python train.py --num_hidden_layers=9 --hidden_size=224 --num_attention_heads=4 --num_key_value_heads=4 --head_dim=64 --intermediate_size=896 --vocab_size=32000 --hidden_act="squared_relu" --norm="layernorm" --norm_place="pre" --norm_eps=1e-06 --positions="rope" --rope_theta=10000.0 --rope_fraction=1.0 --qk_norm=true --attn_scale=0.183 --bias="none" --tie_word_embeddings=true --parallel_block=false --extras=["some layers without attention", "local attention windows", "shifted keys", "gated attention", "hashed n-gram embeddings", "a smear gate", "an embedding shortcut", "learned residual scales", "skips across layers", "capped logits"] --init="uniform" --init_std_qkv=0.0205 --init_std_o=0.0 --init_std_up=0.0205 --init_std_down=0.0 --optimizer="muon_variant" --learning_rate=0.0108 --lr_mult_down=0.7 --beta1=0.95 --lr_head=0.0239 --warmup_steps=32 --schedule="wsd" --decay_fraction=0.861 --decay_shape="linear" --final_lr_fraction=0.1 --batch_tokens=[65536, 131072, 196608] --max_seq_len=1024 --doc_mask=true --train_tokens=719000000 --max_steps=5724 --dataset="wikipedia_en"
Each number is 200 + 20 x the weight over the matrix's rms, rounded and kept within 0 to 999. Layers, rows and columns count from 0.

# q: layer 5 attention query, 256x224, rms 0.128, rows 0-11, columns 0-55
# k: layer 5 attention key, 256x224, rms 0.129, rows 0-11, columns 0-55
q0,200,212,190,198,199,193,198,153,186,235,222,218,206,202,214,166,198,189,201,213,199,203,213,194,188,202,171,201,186,205,212,198,187,223,187,192,185,173,182,196,199,220,173,228,201,215,208,219,213,204,227,223,228,196,184,225
k0,211,171,217,191,230,187,165,238,196,199,211,202,199,209,196,188,177,188,210,204,177,208,184,199,185,213,238,198,213,203,206,188,163,201,180,184,209,194,185,200,216,227,195,182,197,205,237,192,169,226,217,225,192,194,218,215
q1,192,199,236,209,174,230,189,199,215,223,186,214,181,201,194,193,221,220,193,192,233,224,204,202,181,214,198,212,218,196,193,195,223,193,210,203,202,167,207,205,196,203,180,207,208,185,176,221,186,195,203,173,201,189,207,202
k1,198,181,192,194,212,189,206,190,197,195,198,201,203,197,190,216,217,183,205,190,210,192,200,203,200,190,203,203,193,202,207,228,191,207,196,217,188,194,206,201,186,219,191,227,222,202,177,200,213,198,188,240,213,186,213,214
q2,201,211,214,232,185,211,182,201,215,216,202,206,213,209,217,190,212,206,215,179,217,225,219,218,192,195,206,209,186,191,203,186,221,186,216,202,198,177,216,205,200,218,199,183,213,214,166,210,179,190,177,194,189,179,188,209
k2,216,197,227,187,216,171,199,212,215,167,223,212,188,186,202,204,188,184,215,183,202,189,201,198,203,210,217,205,207,205,193,200,194,196,192,196,207,208,179,208,199,217,185,192,190,182,212,185,197,211,209,230,200,197,218,188
q3,192,201,198,221,162,203,185,241,198,197,158,198,182,219,210,222,202,213,194,187,201,196,204,228,223,170,210,211,210,195,184,199,220,173,215,200,197,209,211,192,187,191,224,208,217,167,186,180,205,212,184,188,194,194,223,188
k3,200,195,180,204,205,199,214,205,201,213,192,175,201,203,190,195,212,200,217,205,188,219,183,191,191,207,196,189,184,194,191,220,210,192,199,214,194,214,202,215,219,175,208,190,209,195,184,164,218,215,194,181,208,197,203,194
q4,238,182,192,218,220,214,196,223,192,170,202,223,185,206,167,199,189,187,219,185,216,195,192,177,201,184,237,181,213,212,194,220,211,193,206,192,230,203,192,220,170,207,202,177,174,226,218,180,187,158,222,200,200,231,188,211
k4,194,187,181,223,182,188,217,191,227,200,211,188,161,157,206,211,198,187,209,195,208,198,229,188,233,200,178,191,197,185,199,204,186,212,178,201,208,229,186,186,164,157,209,206,207,186,187,210,204,245,196,179,200,182,179,175
q5,221,204,196,200,190,192,192,196,175,195,246,199,224,200,233,185,198,203,190,214,179,161,190,206,234,189,203,228,197,190,205,198,183,200,198,205,198,165,186,196,219,247,210,193,194,218,230,171,205,218,204,212,190,205,170,198
k5,211,166,220,201,185,194,166,202,208,219,219,219,185,189,165,184,212,191,215,176,209,244,169,174,171,225,225,181,200,190,207,179,187,171,204,158,191,205,199,202,218,197,193,179,198,214,220,205,205,181,208,190,203,201,234,194
q6,203,208,212,196,181,196,182,215,190,213,183,201,182,192,216,207,209,189,182,182,226,195,214,217,215,179,220,196,192,212,187,189,243,172,185,199,189,202,197,188,206,199,199,184,193,192,205,200,203,197,183,187,174,203,205,178
k6,184,193,202,208,199,221,189,215,189,207,160,184,217,204,210,196,185,220,213,176,207,198,173,192,178,195,197,188,201,218,183,193,202,167,203,206,174,181,214,204,204,190,208,205,224,197,177,170,186,212,224,223,193,209,219,199
q7,192,208,183,177,204,202,203,241,187,156,211,186,205,208,206,234,193,196,217,203,177,184,199,201,211,195,213,206,219,168,198,206,191,194,215,199,212,233,198,213,198,214,228,196,191,198,211,161,225,203,201,185,178,202,211,180
k7,200,212,183,217,192,208,214,169,176,203,175,193,222,183,195,207,182,218,183,190,213,190,205,187,240,199,157,222,180,216,192,191,199,199,203,228,191,215,223,211,226,186,197,199,197,191,189,202,196,202,214,171,199,214,186,191
q8,201,197,241,191,217,213,199,216,230,171,201,181,183,181,200,202,193,190,176,184,183,194,195,148,201,216,190,199,223,207,205,185,181,171,162,190,209,239,190,211,188,208,184,189,186,263,218,180,200,237,210,235,234,214,197,198
k8,223,221,170,180,187,189,230,200,204,216,186,215,186,196,174,193,197,217,212,189,221,186,189,199,205,188,204,243,217,182,184,222,185,168,169,194,215,180,219,200,180,200,186,197,177,187,202,245,152,197,220,186,184,212,180,163
q9,212,208,225,227,203,177,187,176,205,206,235,167,208,175,212,223,225,185,193,198,171,216,222,222,214,218,193,206,171,189,209,200,203,197,204,207,178,200,206,218,212,223,214,171,248,225,193,185,222,193,199,191,189,187,195,202
k9,196,210,228,179,202,186,174,203,195,166,211,223,209,209,233,175,187,164,186,207,217,210,181,199,197,209,183,198,207,195,191,225,191,172,194,181,203,189,199,215,216,227,204,194,195,211,196,166,185,234,227,188,232,214,188,217
q10,218,243,206,231,197,198,218,238,204,149,183,192,158,204,194,200,193,176,214,192,232,218,220,206,196,186,187,226,215,226,203,183,215,170,257,211,217,243,162,195,190,209,222,201,194,203,188,173,220,195,210,203,185,201,204,173
k10,171,197,208,237,188,227,201,189,154,190,163,181,203,210,210,219,155,170,220,214,234,229,188,198,222,206,176,166,205,217,189,204,189,190,202,187,188,205,184,210,216,160,234,203,239,209,191,198,202,183,222,191,197,209,207,217
q11,212,199,221,200,223,210,225,190,229,183,203,198,212,199,196,181,203,228,204,194,163,207,194,177,192,232,214,205,214,210,236,196,195,219,215,202,196,187,203,206,212,213,223,189,186,194,201,174,230,184,211,182,206,205,208,196
k11,189,213,214,219,195,180,222,181,201,179,221,220,222,182,202,174,175,227,188,222,213,218,184,192,208,211,158,221,187,212,235,177,187,200,186,197,199,178,182,221,209,215,198,206,195,247,210,204,225,209,182,191,202,177,199,223